config = dict(
    n_layer=9,
    activation='tanh_gelu',
    norm='layernorm',
    norm_place='pre',
    positions='rope',
    rope_base=10000.0,
    bias='none',
    tie_embeddings=False,
    lr=0.00836,
    weight_decay=0.0,
    schedule='wsd',
    seq_len=1024,
    steps=4288,
)
Each number is 500 + 25 x the weight over its row's rms, rounded and kept within 0 to 999. Layers, rows and columns count from 0. Numbers have three digits each. The size before them is the row's rms in percent of the matrix's.

# up: layer 2 MLP up, 6144x768, rms 0.025, rows 3817-3869, columns 128-255
# down: layer 2 MLP down (transposed), 6144x768, rms 0.025, rows 3817-3868, columns 128-255
up3817 107:484510546507514497540517551499479465508471499540527461496495523526495506536487506510499493544522470499508511474484544476504490489490486479552460460532466509454487549499482417505522499481500478510457496481477539539498518485542478494475484521504499533533502519530538472540517457499493526504473500515505501484502536505465517513501487493512503552482540519529485484507501502464488498480504
down3817 101:544498480542455513506487472447487489511503447473519525488494526525471523515469521492517473518498491521482513486512483468514545456515492531457507502440476509542510459516495521526491464494502535517500494530535467463476499531483543499471536491509515504442499501484459536472519498499493485485533510532485476556466499564480521461507507500479504513492479499520491519484486517540499477519464
up3818 095:569461525544486503507504493508513518526553505486527497508487550504486486489495493456518493521502482481463528483522530500511513522503470474473521451555492434488510505483466487471473505503480511519473476489502474502538448466509496503527563462505491488510483546470491515502512477463481521545526484488544535483457528428475531520469537524491492485475500508511473480502540467528494520513510
down3818 109:465533471527472516515532493510481449539512477506448470514479483492523470491469512494456456563540458516518498491479481480455502489508494519480495470527493501510500538496528501538525505462514485506497522479473538500482486482522502502502489495498520533509476467519547455547539480511450499510498512472533501487502518463463540502514484469503511518505494513516458488500528484492455487538501
up3819 093:507506483533495491479469478517499480518511508485515486502514529475484501523530489520471567453525511489490490479481480508504473462550543540506432552513516497478451518523497500512475485492489485528501494478491467466485512483549465508493560504487503489470456491499535515464472455506509505515518509507478538543488484534479512540507487507514527544515539498496513447474547543476480516505519
down3819 102:530507530525450483537498460533497488523463531495498473539523500473462465544543473476475470480480518541506514506512489477487513480524482519510475507458506451465498483492547466466522553523475510547520482496536516470491526516561497519525491488486514513467497517450522523476529505509484477486507522474520510464511519480497482465503460537519526489486503459523513506549466456484476488490496
up3820 091:534519480530511520527488506497516536459489491498495525476480537468511467519493517515519477442480516484505503490494477466511528527516482473462521518492507452502512542433478538463516471490527455485536497539501495494491421532461529528509486490509492522511525456471519549521500513543499485524516511476499472475498472491483509448484528494492490541507501508478466474507525517494487514480530
down3820 087:500493498464542496488513518529496500484486508493494487499470444538522540489470485448454507533538509503510531501519526553473488467462494481480483517503499502501470465514536466539494480462497514550505517488512522489504540474518476489459477477500500516505476543505496479505509487504521499467519503485512513532482514494514486557511476496513518502470514537485522509498474492503511519490503
up3821 131:504512510506465504501496531562493526524510521509533509488557451484510509575478485503527491522527532502440499491488538533486491498518526484476479478495535512494460518450519499521494521529506452497487528511477481467436510516522536533494494455512517526498495491457503477476493483458535532497523499444490508499495485493497474482513502496446519494532487506475565480520497518508518505576537
down3821 087:497464480516521498509526467461505475466505475513489490515435548516473491427520510517473520492467475481527474502520497486495506523482462525537508510515469483483533509548470483488487495494506554564547461503525515504533490494486475483520507528487508505498524509504489541526496512557479447502476496533497504510498524522527527513466496500575446516449529519522456533497501505480519510448461
up3822 117:502475506486513467543449491490529513496470521522506491500530483481487553498531509479532477503519501513486493489490509503507504474444499498527533516535436497503522503536543459526521455532458556498496480488514507482499549535508510525527469522452513460519510497480479503508512505454479526518503490489500540517508467487504489520509454465481469504508468485499515487540474510518460483449495
down3822 090:505504523470505546472541486486482494508501502464481540517510490521527442504503507508498504493470533519520535505488533485503513520565467510470477517490528463495504513461447539484495578468523465455476526488512486502491481501497523480496514507518494523500485519527523502476491504529510470474486498508540466488493511504543482471506545527487498495480511539519489513483536504487504508534513
up3823 111:474518525510505474473563505531462523542496484517463531547478500497466526491491525479494499485500484528502518452502479507499503515502475486510523476501507480520483480464535478511488486521518511502473496483524464502458522486505513489537512456468487518473555512492548482462489501517524508514533481510464485512435490476478534468493487484518482541484482505522488500532499503507449456485469
down3823 123:500548553488503519498440486509512540509498506475481513471491488518543468482530530508522540514482469525495526485455547469517479493517450508508516503484510524461526490483511486502471468476501512514492517537451515495532529511503507505540513527483497451489469529500486495453506473504475490508480494489462521515529544470487533526495511497528522488498536490494518479537478520525511532512486
up3824 076:516531451472537507466479531487439490512469527506447534497463527500519501475525437530481523465523523490504513522515517542486494546485520487556485501518496540500526487478533547468508533524481518492493533554480473474472531481508496478516494476508512509494521512490472499521512498529461518474534512512447537545494490493521502510502519485451525485472551524533532524535497474523504517506505
down3824 105:476489521448532523469487506504448482504519529524434516498477509500492466490509424521505508452522531508507511481486488530474461554504501504528477493506495500527532528493490503484531556537501504471479510559485452470466510488504481479485481487491488503476495504499497467509532485506481511450498486507486512534505470536514508528482491493465496480486536537535495519534507484461502487507535
up3825 103:495477495471489532515562499521482457462505460475542513517515497497496480483483557517484493491505478511543522527486530519513469508471491476485470506453488484504493482494552516506523469474482511467478512525498544494496529502475502517436520505494477488536497503470527532500531492531506504481487497504504434477502477490507496509514521551502482528504547532460544512493500464515468482516562
down3825 092:493531504509492487470458499476517526546504543517464489432496545510499503485523438450501477522528515490500522469485474465501550493492544461543486482541531484466511499493486461524478524485510468569510507483482479531491479492537516484547521499488485536472539479516503501510507492468524492534540539463482525501504527520491493461500509474465507504505507437515502522469473509440517523495459
up3826 100:491464476496468482498514502478527497539487506453466530529483530498470510510507523507452520514532479492491485478531429488484549508468527531445507512489454527515519486478527510551487508414526516478563537476544492508526527511510514505465503503495484485505555510473488530497477472474509531489486499512486500502497520467512487474504477494479499466483473521573480500497511502475495513514503
down3826 090:491534540496526514540458498528519497472477511513523468487474457463502495487460515518454513474547473526505505493503581514530483506542481477531493506495569474494496520512503541460533508591472460524484495534511495508495484465526499496534475481526485525500496492507519457480515499519459454487520502522515524465518506514488489525476534516500519547533530512455522467484456505510516497502536
up3827 088:513511482528469517486485508488504480515488536485511500483516506482471486472512490510505454512465492497535518456497495494510484504486499502493550488512491485472506483512543521504467579482491483466471457488505507513491457471503461501518525504494516496513498514476464505509517485521512496518510508489525535512492529502452493509516491497540457497494536465495531467507509503538488559528485
down3827 099:519529429472476528516495483547456528512492461500511521489515504516481521524525501497502535501505506539519488540538539475472498513498517525466443466485512553482474514497526510471492498515451478490485572487474537498526481478453477515486474486527521490475508470534495489482468544468450515482504511501517443494549505523502501478508512513498479515505514543459462497494485510513466511483511
up3828 110:535501469551526490501515521490515488512479456487521485503510483498509453469492488517522525483511492514510510478497484531531459470486520530465507531510490486484514512512538519523533464468489469446539488500524500518513482493475503479492486523519569547503483517515462489472523517477510485464431506503456507482502543495536479475447498523506489508488490516508518500509490477521490454531482
down3828 086:465496550468443516515523452495487492451507549553483500488496509518506558521506497470463508474505523503490473527493523456479534494527476489526487496483503472520489490468496509478505517546540532447519510523496509482503493476491492486470521504502430454507529483489522505502500492499506543510560501469510491508508471490513526548524467487536530491508535502468503489511482504501503515454512
up3829 109:491518494496505473451528506484456471492501475489491485454490525493483489493522510502456555543525500518513476474467516533477507507532482514497467481542476501473503531478473492530494497492496486518504508512505497490513505492506436506505482494472506565491505527522518418462467486514502552494470478498512446490509501507506471511499505503511492494465540524467488510466486505531489461505561
down3829 091:535499499523484496555503507496529484492480550496515550492516500473500495520473498486522458465510482516490515488536467508532460509479499505541508496458523504534458486554510524490515496501531520497520527496545505465498502526513533493496517515471482444505468487469458545511525488477474457507504524518459534469494494529477538476486498504504468503521485501506490486536523501497522527531496
up3830 158:484556506473492517515467475499462494478419501541515480488516522515472445511466533496514492524559536551506509519498477483527485497508471492519461540503517526465444490506517492480501537513512508502512490467472561501505495511484467531509521450490496497497487440471484497483508529517517436455523507486444547498524482527510482545501485463490476531509514478470542535485508518521494496480475
down3830 085:501467480519509513514506518485529507525562512494484500493481495482521542489494500487495500479453460457502503499498521503479519518483528511473537453520485488534553510491481530532474468476474486470500490531515436508480485518503519491483486540487507520499488541495530459515474455461472535518497483508559455501477527472488517442501468512488522476484509489523465462523492487469478505511515
up3831 096:492492480513481508452525480489458533503491488499502484520528487505531496491521494506503489452519482509529504476505498505504434513512463446535495441490493506525515483537501487506476506535512461462527491468540492495536521507515471512485474417515473461483464485535552484493512544492522522530490510466508529520474489467538487515531513497513497472538454504479466521458501507495497487476477
down3831 107:448486495543488469493520500488427483511521500485488537519472529510490469546481452552502448543475541456488524478479483489475482456511467523552543487484531492487508478522497523514472511477510472520508497463479532491496520503482499463501533499522473530497479500501537518503499508539478475496452507491506495566490535497480490498455508533523505535489473491482479508561480494505512498459532
up3832 089:514505523474465483534496521551500471483500494469497453499505497495459483506555486446467484531508482503502528489494493507484497487493487469473458514518479488501516518503495511517535553525512507471505535509497504514485567494529494461522477472490460531490486497516467506475528480507531480497524500556474472475526548484506484479471507465497489516471525516465496454495472488534501487533488
down3832 096:510478457517487501452509495479515502506530502498527410511511484514511531548446481460487505476476477476517451542477506519488523512468514457522518478544521488493491456467472526501469467484514524505529482559517477523528487487506505509535510494505547474499477507520471524491489482497533535472478513460529505488467510483527477548490493502506494477518450478567476543479517483501508518468485
up3833 106:507511461479479506505514532562478503483528472480530527495505476486510472503515443527448526499527519502504438521523487467480453502470509528509497471475487469498504474535505483486495514486496524509492543470542481488487519516523509479500527542502548541521542492500519506501519508488483519510502495502500477514497514516478437504474488510488493485471489501509540566513501472495530508487537
down3833 092:512464518491494515475475453443529511515475499517501463509543505519477524487490492505505465501527473490500523482508524557534535489535495469464499503507509495480509543495456503484502497511507477521506496531445490519499474479482514495496492473525489495475476487504473497527486486473550497485467512529483518510495490504544530516488508495509499513561529536487472446460503521495484509479458
up3834 095:441526500473498492512554523503466525511490548466487501516468425479458488462495494490510444497481549543501437503527521481500489506518495502498453482514514540494492515528488526514496536472495523490520472472512488495454488474533517550468506495474470538516473454494459489491477483531514496474508529473500477472524519525477493488510468505540513495487504519492502505499559493499470512503507
down3834 098:479505493527512548485470458507516472549527485513521487516465513504517488509484493508532512460484458466512513498490504496463559502558512516501544490514539506482515458489514533508527473541489510519517515486508506514553521502502497482551435516484492490515518513494504513543494488494504492507504504520461486511498496540503500511483484547520484557470529456458506528484481530508495485522507
up3835 097:545481479492555505503512568504522465529453499486513497501510501487536480513549509495511525519545503501501486517496499511517490491476471544541462487531499500502487473522504464498496467502469503508512483458457503481469491507520495477485512497542510547444499480489542515469472468492512515456518505528486490548471539487471526545418520456517487469495492508521512457528498570486527481452501
down3835 104:455528548470519504580472491452457496533518499503508554498470542514499507500470517512464504498491465524510540530523503478497527475522553532542524500506471489479512504532490485474487545494511491478525525480485491511483516510524506517471495453501519463523466491494473485460495499496531570500457511505502486502512524534480500443492476510482481525466518487483513544512468505497535531466486
up3836 105:498512480524501514497544520498457514501468465500520497492489505475496478526471525512460523473495529527505480542497528509521500545488490520494533495521508515492508528510481514530521501520474488530538502484500493542507523529518553524477521535535499529511475450506452498523483491506510513591518487539523518472475528512474483524510465500494499476535488478492507473502491480488507525475505
down3836 119:486518496485495515500466509500494497526498492539496487493460536479498537520523499531539510504456513448497494472470506528486484501518533467489508539528519497502527551478507530494521523499503518544519509456499507544549501492493510499534555500534438512479443483509496508499477502506504497492480474517554504527497518509428480450492477507490525455491506507480508462494545511496520491464512
up3837 102:499467501540486500480475477456456542460555520501545504494480487460499460489481516501544549437501508509505512534466464504480502493480519514506507482523479472531483524533498521505503470510496483482516492476551508537496557476524509513537497491496493471516516485471522469501464529507497558463528491534500483471511514496517492515485538501523536470523470471482485468527482511528516467493521
down3837 107:532467451525517486517549469535483503512524503507470532513521478475485536493481463531503470507500501554514496472498525512533486515460479476478503528492506457545556505449506519508483525483475541530506447480479527471498543507524533514491517463471563504524465470479471461468522528515522442489504485494548503477514487514530481490476500449471529493504525493491506476469529497539478534494518
up3838 102:522506552507518477494527479481496446478485571522522477473516523484542480462511494526516549499508486527510525503494508523525483489520514516493501477500514523491448497508502497508467502567534500479503501532455500503525471477548539471494471476485517496529540513542527468516509490491485531574542476475516484500474506498551529515468541491506478523510489475499460481489543493494505503470512
down3838 107:484519474501479497493491518488524506461463450468485532487526465538529494513519473502538514486514499512510521497494539453484519486477514541460547473511520504526478542504541443512450550489499508442489504502537513469513485491471514480537503534516482514481476477470470604490535528516536497518510513485484498500537505518500500479526530485491501520459508471496535498528478519462492478563526
up3839 087:518529515497475553498470516453477502520483532525538519518521536477486538447531454506490462469502484511521448536485486501513467459475524477491538526476494495595456476493518506478463537442506503478531520489499537487526517488529474484509507494507505487490525478500483480468457493464525457458502529477492520482530534517454526518556512506481488471497461513510490531466464502498502546467484
down3839 091:500469464479531514547549485500534527508527505472501544563508498459482552515484539477494510482485491492514511506481495467472557513506505519488497486481484578485514506542510528497512523519532475471544426482476498475511468492477460508506507496536454507518483556502518491506492531494519497449492470482505504458479500503498439489472509494532508526538448521519466491489495497483490500543548
up3840 094:495522483504495474517488461519507522454523502509485559496469498448538512522533528547540497468541493500506521455501472499475458455496508502511503544511534534508490496507488509509522469437516490496504530537494519491501496487496479474505488511480491517469501534466495494490433515529534548535481461506523482483506534498535540508512537501573478470490520522564492469468533480488505475523499
down3840 107:471489522525529497494520480515487516499510545556482513478491526514497476488483499518530474452504483506531472523497527504509524533545524510517467510537527500507508531487500474494482486486477499508438478482531492555441476513509521472437492501555518540550498487487529483531462517516498512531541474517537488476505472500513479508505469471507453510495491471527438508507490478479496513507496
up3841 089:530525525509486532484511506500508521519508482497526531507471516512487486481492462486473508532546511451508468473508473520473540508475504486524513485460500495521517508521550473505511468521542551439512458491493515484466548495519518531488484517531535495474463551523526515541492480543486487493509533502522463499478498529520510541486561502503504559499524527514515540499488504495543530509486
down3841 100:434507536487513498477481516441479502464504526524524523506526492544480497546496509449473481506504499515451535509491536497507508480492537482491509558494516545455514466494476508521488501526471498534461488480479490479511515492488490463499467487492527510474492516529535483502518514526482497485518518498530542474518492455498488494509485490466512520487525485503504504494505470502451515517535
up3842 090:496480481519484527490546497518480503539497486492495485533508507496445533530538490448456501480479499505526478484508434516486499504467521495495466488471447526482538481459469448548523546509533470476521512534486488498470589513572480516460530491506494523467489509497525508512500527454509489511468516452487532508536507511486537511465484519460488525573527493526484500504516481504458519462472
down3842 110:514496500495528508517481420481482472512508471485511538475487498531454515487490524501516470521489514577503507505510491495508482514497503499544451488522506530509459511518506512560533505489558437458513522539553477500481461508555520485401517480479517502455517547530486533508482521524524477469485439539496509450513479526532497509495510464453491513482438525478507496510500478534522510481475
up3843 096:501511503507480502486520511493516474519509451508514506504501495499448444503521510500508515494501529493550528512497521516501480540515528515470489534488502480465473510483510498508506519539548494491504463483497504437570509530477489514538495494480503508506497473489541511534539511511508485457476505487506486477477503542476509490509494514542489504477502523547535493454493454481522543530541
down3843 124:542521472476475498466528517490509474500528489473500469512527485544443448551502505499501524474502508470489482486471478475547491481511508520462506544535515447451497524523461531483522556467513529487510516478523496468514477557495484512481459491480501478513440515495495473506478518505514499496492491503477483500512525510477519466509498482516509521479486527516460504447494479511501529519554
up3844 094:500541507530460524526519503522512512514553497467479528521525505516498511475440489518507547457517505495551528513495496509504511467489541470505499489527511478485520550501470546520481501462475478502469494482498542482490498482502496514479492461507488473518497490515491478492488524470466496516495508484488436510452512529468498479496526507510549507507457477510490531471503503496451514520471
down3844 096:527493500506490542470505521475544508508495468524489495490511523502479470483512516516479502557476498516510502541469487535498503501468499485525482497471484495532469450499478438495523500472520507489517508531519511525499523505538518502502510491493529500467534489524488474479474483494503474447496517507507515475497555475570511498529450504495513494470498508509505522499505483562539521520525
up3845 096:457512496478522480544527491493530516496490486469495523495495478557495491442523497518510513493498480486525485461507515500514520512488526463547488497509525476504498512464480476497522455509477517503502488471497463514479490528512473495485493482486496458500474510506573497487466527480460486503539535501467494510493499486473491483509471505432497482492494529495486467490507443500522483514471
down3845 112:466509500480517520462483477523553482540529475516522516519507508541514511490500464515491460462513549500514536490490527488470482504510503499488463527454481483477516501508487503489485492459525445487497464519482493467467493542530486483511486513537541510523490537543482516478450467512546536531502498497487495512491492465504475508500480502494478511473486519495477503487505527506520500556473
up3846 099:541511495515490536517484527496469478523517489521504523455503493491507528474540471491481544451488440500471472472524532526494555471550505507499502481459499553503457476515492497523518491478516460491496505469512474494505446490498511508505473457513466473503491519466501469519511579490507498507487514543473457480492507497526520510468506456457471538492497501509498563456511532513531513470472
down3846 117:581507540520523493523444471489515494519487527472469490563486496528429487484506491514490501487510458560509450524515523504468541470510496509508473481499501482556484492535526507510495522485547523513514515502542491491478478497495448489548508476478485498515525527497517528509488498511521504497454544472521469520530515514501524508531513480534444503490501489487483503484487486446480529518543
up3847 110:488509493511525487484484515531521527499478496502487501513513471483485505541514519477500511531549529503520479537493482532546469504501454483508492476493482512471530487530484527474541508500490540519461475497536475517475519488474463495472496456499470503472473487484480490494515500513528512460482476486471501491460494565482524489530508477478541478486472545451536523495484512509500493476550
down3847 123:465489500497496513506547519510482531523495537500490475499517528491517507511483513492558499471488530467487513546475521491484480489478494498475479489470486521503550534525477507454479505499477522456499494515492501502482531458462479482497551500464507531494476494477496511490456479488495521492467504534468493493489489438449480525478470483473549488493519524483553506500474528511502505512513
up3848 110:537478520501502464510520462477483507555463485508495471476513510508515500501481517568539498476527494538493510474529487495491518478461506487444518522518508493516457529495490467503470470534512522543483457479542491522502533542513483538476502530508540537478490516506459518474543548547513480526525485501518504511496493519545474493468451488490492525472505537474502494471502469511460554515517
down3848 100:524502486490509549525467518533494495505523517499499530528486507463490493530502502477526505557503510486547459500491487512507510556544506489512506440519523468495545542508559497457542536477511472495535563506441521496514473453485510482536471490495501512501486499518555487548502486440504493496482487530503499467504512498472487517534527514492556514488493520503510492494477534490534488504478
up3849 102:501499482463513533522496503486490488504451497504467515503462485494496492532505541453543465500491484521529514432524499520512481497533472446467499500506520513470519479481568482443461518502460484556509468535521461513504501506488542470504499532495534511479555524475508529498519502483480447452486523463490480508492486517535511469531521495496484551553534513473512535474489495468511496494485
down3849 100:473444516506474464526521490513536476498541507508501526509505467505551516468538462579449494479510482489506479528480533484476493508508505508514491535515469508547510480480479499518573503485513491492481545459482569481490483498485489494508488501500452490504486491525514463491514515523539504487474486535512538494502513496512523520463507495528509511510448477489466505487492470558509519513529
up3850 085:546524503507521463528520465492477533493508493503518511532470486513514513496489516507508560486495497549480530525490539508489458490497539503502499472501505476527515482544457533479489510463509495545517482523514514521497510505487501495500484510464535513502476463535517509514537513504502483485483500519544459501489464541507484504507486528510483485447474503495502481488511471513522506532477
down3850 093:451502473519524490511532511524517515490509505514495506495454495509505517461489518533477469510497528514488502508472499476529537454526520538544495498480500517530501461550477496510430466505441505438512500502508503500512490554525517493496497524503503479524491503484492516512502508490528506532523526475500482487463464521503498499464495442509480512565504513524495548492493504496515500512457
up3851 119:498514556487476480481496547527558493512470510507467492482505532532479503498517502508482484519457487527545514550481446490506515457507496469466508452504508518526447487529512476451550526499473473547481536490477476502476491485485493473573500480489466524513494471572465560504497515477486487496500524502518469484510516511485504465507488469523553500517503514483482495508510503496464486504508
down3851 090:473502483520537532515487448451472486487501492488509534514501469469505484506482516497519502488538535495461481457526554492510510519486509525524490540513484490467520499484526525555464463519521536469531489509540522513525497542533506522415513508504509493507515507444520489515522497495548479475525471511476502508485503474494464542462509496481462467482499499487524503495479540504535521493496
up3852 099:520498554455467499521513490446529497527487505479475510516462497486509453502460482519511506541514497524517531569479482513479469489487483484515518501494518492494510447523531505497468520523423513480463534477466488502501533503490502492471538508498474483496525489533495491545441489491489447531477500484531503533475503522451463510492512502538477516529551513534472468459524545489457498492481
down3852 117:561532505459501490509463504483517488481502451470492467496500496483518518483458524509509479511501462471496519586524493531489474528549452496478503510489511465503529528523468507558475446459461452471491500538501514483474480480514506537559521492500476493485524530509523488500475482517522483476497481533494478521501509502501469485532515521539497471508513520483476482501494556466499539488525
up3853 117:550511478495511479510504510532511504501495497527490523494501509498504457470485470488469532450496486456439478502516449508467506455478491504466536495516519500490486536488501491501468505496516521473493511516492429503443512508548519485539535493478503477516494488474452523510517477493488490465442462491491505483478489542516518515463505518462495513517503495520506439503508467547509492498493
down3853 123:544485503512521492523512503515510544543529521520468465497503517501481494507503503519511462537524483503476476508485493514515565477512473524516456495527530495520463520497491483458495538488485487513486508531544503512514481488494484494486455536489513500444474473547509464478498485465467464504517479506482501489476481480480476544521495504529528526455525488514489517503467482518549494527501
up3854 091:506499545518539503497508452462472488533501499470482504496483530542464491463499468476513530483534456497498492499503487468448519481478495491429503523519499508540489491511478485528500494517464538494507476516534484511501534494501469539542506449481554513519474526515490518512519511534501526485517496447519502514525499502507515527458517477524475508540510509486499493507478479497476527496509
down3854 108:519490502534494511493498501463478531488479544519465486507454493500479537500486539485469496514537506464469471503494476500460517499493538531499503506535525512536473491514528512460530484514504457523513534478478472514479508484455520526479534519501522509493461506515521479524507458510506482549519514485535469511523485506501489461533460529473472491501513493432497478473500433499491492490491
up3855 094:495474502494443456486498475530452492531457502475465488495474548500476527497528501518531514494562487527475497512480496524531487524475515515484533490502521511503530479509481549469499498540525499495456534456516479502519520519523528544503475479499480482498531482502494505492486550519523516495506515434523511532519519504518515490500485508475501502473520511538506507474522461497455504468508
down3855 092:484537512495554495546504467507521507506546501490511477486479484482546440493460507479467495536457525497514487504462493499508509492522497511509481520544494480488462514520494438515492513461512491488557481503471495495445507472489469498475514502495532532528527525495509520517552482536465512529529519527503465525498486514469503507496470483486509528547504501489502513479465510450508488477509
up3856 117:547533531490498509527476498555517464481482492525543517528452495478477548487502483504452489491543504503561521522532480501503503509441493484493486519468462430468494490446545564503517502509491451484531478487539490522525501527477491493505496458523508485479535491530498472492507553502523514480499466462527497504503482524500563479490535482475539549529478526506527497525501500493559521473517
down3856 090:459479509522495465488502509461456498524518506493490490482524514516535460551519519479525503521450516508439473441471523511487491482518489516502525473545535562524489514521478467522494471488512539494478513506446511467483513468534501521499494528516495514515474507502498504535491461519480496496509535494466539505486524510513474506525457542514480470462520493466479506454501515475447495518486
up3857 095:540473556510500489453486472503487503522535494488461464535539531513495505481522477462478502499540515482483486518474525502505475468465475502507563478506541468518481484504458462495482463500479487481494486486501479468524519550532505450506480501496513461482540521532538491551482499501506466519529490526470485519459520500510496504515502510485496499490488525524520450473484532501492496493497
down3857 089:494519442484463523551528479474477527483529499504485556463469448510516493519537532496496481516505480513460487477515516518460517455546523539516528528529515524457511521465483521559543530501480495510536509508478550474493513479478471532518538505524488518517472497471482487496520520521520489493469509493517495499494493496527540452453494487492498506458551484468463500505500508450460504535469
up3858 097:510506480538508528517460505520487521508544519533492489490480463505495493464484480433491488466548488492536485458514503492482491477500484515501499531538490488461523527527430530478475470518512458493544533557516514521476498508495543512481512430516520497523523473526496481522486481475506521490513518476471487461498501521534523494488472468515565495491439466495422516514452478506448483507464
down3858 101:487494496502552497449508475504511498500463500476545507534514523481501490570540442460528508508496527536503483531482505475486480498562537500538486458487466500473530496476525459481514488533482497522478512484478521493524517532527500447495494549490451482515477497483473514490510517522485491484495491485481496583512489516487483502463550490530488487516569498503520502526493519476499493493491
up3859 091:560484487509550489513505493501518537559517529483451512518480485508501487487516502507530506532505529525490458518479549482483496472528511540518492502492502542488455478497497494520555501487507504539468580489524493531534472512448535487496476557506462544531459503516566465490443473480506510509537539489499500520523492524526482510452473524505523489499470516498460483524518522500523456487478
down3859 097:484517525446466505534465497501464511480445510507485499467507503520490510509481547501491490507573484478515507492540489471498543494480491469517501514515502479460505533500514514475478466509482513519514479499485551491522503499490485498509471522456469471485509536452493483497480497484495479497493475561502496511458491484490493473516500514462475486511509518456491489497506533527498481469469
up3860 099:495496492478451501534500534470495503537496547535521493445496547511548473509462483488453527436527500486534530493486470470506499520462485451505478517524490508486526504494470487526562479521509537546468483491499557508509537481462559505465479509534483490492476551528527512556503487485503500535504516511455512497492471467536505510501488493497493507453466457467469465516454504509477527516536
down3860 090:480506522549532512444498463496508520481534446463474504499521445501456513489537455512541466544490497501533509517501517515473521456511497510485519516477494479502525515483537547534517501524498462464508496508535468509492491500542477485553541484522504470506513475503482473473492468539501460473480502509508490489527509537519514491476520532488551520531488478540524555470545480496502532499494
up3861 087:519490485515496506529517472500500500506458525491503484527493532509487471475513541448474486484446497485495524499497504530461532478512473498482514502491524474500537472499549493517515516464522484493500484518471470510518522518505497448519468457507517561504524525537482472492474480464486458520511462499530502494510521489498519524499522479521475503547465499497515480495484505447503459496507
down3861 088:480492490461537502449474528475504514486519483482544489476482488477524528507515485506458493542512461553492503524520516517501465464465533467481500487463478559542542498487493500536537467550475521533523500514480509487515478498458534542495507530479461515497484477443497549525543495525516551480481528504483527480486430484482521541466465477507512520471523523501473489533521462564483519468490
up3862 097:504551521517472497499532491527525500482440480517487508501516512520495485502509490499471511504494492481448519515493514552510503498499498502515495510550469509446510491488529512498496488491533499501500524521514490557488528489498495513443514533498504552523525521496488451549516518473499481488505502474536483449448516506514477478503526562497473484507498500446513519465484477462520502518503
down3862 086:482501497506536492499469493497453490542521499468511505511461489479502485543486498499502480466519498564521481502477457473478466523507527486504522511469499489547444491500453476511482521450464495551527542463498495478532519481515487502513495485525540463493494453490516548449544496503494543520526492532471507525514505476504501520473497473498499499473513514564498505513468504517469486469489
up3863 093:498477482478497506512517482515519473461516503489496487524500511524498514508527506436493506478508525523513489524507525518521501542477512545544548496500493549487495491470473513541502538483513497509522505561467490506482523503457528556511504489498506476491488500482522508487435467486512463482503462488490529510483532522552549505488530453507501434500508468530452475485498533506531468496509
down3863 117:505478500558495500516524526506445485467509473488495541496485499520494511481512526443495514463520522523527525488521502489496512518525507485552522504477540547475486498494508551528518519487528500471490521521468478493503521550499534547464471492510463510528490478495458519513554518538507474516456519499471521460488505536557510511478516471509550451524504463550428508502496527544514464462507
up3864 092:471512522471520537511519492475518501545468574510508482444491466494493505514483522458468469492479544440517502459501517485495459528474444473479540536468479535505504530495500542438521480479514498484508554495510480484519492521525504474565495495504490510535497505496473469476507503547458506519498544491530496533485493456500535518494491505492543505524510509462493538465525507490444477512524
down3864 098:545514498486472476495541466517455485499468465493489542497524508530480498521537490560562528446505516506499495530521481522572520486500493516489455535495510478490502477474478457501461512509503478487486493547512542498515488491501469487515502534511472442507475531533513503503469432502534498505523507477502520480504505535481527502510527500539471453537503466533523515525497450502485556483519
up3865 103:516475485520491527484473499517436524487550498479506548503553518539489455518490496491518506514491509472481517530513508519497478494519526479494482455485483479519533515487525486501497497514500446506523500517495521489498539445456473487510473457510530520534498509504490493518510548489508488514498507485515513509553536508482510534545516483485477503534514525499453516494513599495550533536509
down3865 089:479562516482510463518506495536540498500463518543501505514463510489520519489507495480504520472499510500530503468490500487523531520504462536555496517517500528495456477512479504520496526507498552514487515453512492504507485522547505473499524544486456515501516485526534507460500479521511520489497522495515472480449482513490484469497512518477484493473495491535544521499498453514484488483499
up3866 093:551496536525517509474500506520511492512476491460543480512510506501533493492506539451509525481486481495529538511460516511504528484462501545484479489472482548464543484515497482493533519496439529508472497492527481551517520516470553525551489490499492517490511475547456490487555493456518504517482465530483483522515468501504446492512465470475518451522542462518480497496502510514466488491505
down3866 107:495486463569476508493464519521537492501496470510503458494493486510502499500541504482433472541469482488481463462510546473486446524459503501500509473481487489467520496519509543474490498491492508510490499489476518532495516442497462492530482517464477480529502525492526526497464501514484489494500471505486491499491470507489494480498523471493537508502505489480513511472537493491558458494504
up3867 140:487467528500465498493532486550466513482515482517496536529491445500532488491459491452544491539518513504488486495461507501501527472465475476503451505485485478516468505529503534501505464527486514505507511496450466534487506489536540482465507496509486499520455428516489495508520459529538524423529490525453531492510528472498514475481494483512490509502507488471506531486516519462485528504501
down3867 092:517540464493525473483473500458525509502494490484507491477483535495491506501515473556467495448488475474494527492551487520488471514518500531474504498530489524479533484460490457494519510490494492502499465512526516473498509517465467508515515484500496525490529562502483498482499516490472460555463485503522471475450471524491492513507508504500494498504475485515502488484458486530505461494474
up3868 105:489525504504480557524465455540482511484483509460512536434484471479475489468471533478511503488513535496532490502479503461491509477499508433502538452512506470527477477511493494527500493501504469530493495483546489504524501522481508483493488505506483511525533542529521498507496491523505483460497512471543494479461533496494514498492508523477517505505487501413483517489526512525507497490495
down3868 125:482483475508490519509511495494483465500540449514461493524521505480463516496524546516508472515508501503518505482479520453532514507495530478484480532494553491536486511498542520499471520542513487491488514492468506544531488542514467466514481469502465540542545485543473497457504485488542529557477541504558510501536483530500531454509480491519479528516461474537534439451506467511483461489521
up3869 096:472545493505490498453507464543495492499538495529524507489493487499515526521552491502497524533567464495504478464499503500548498485524507469533542526535523491529486520526502497494482503490477480469491475483480504532491540495458493511488508484526494463527480538507439472530534547469461478548505510493479581526459534446536494480525491515503503502470473512498483504495494484511502466507473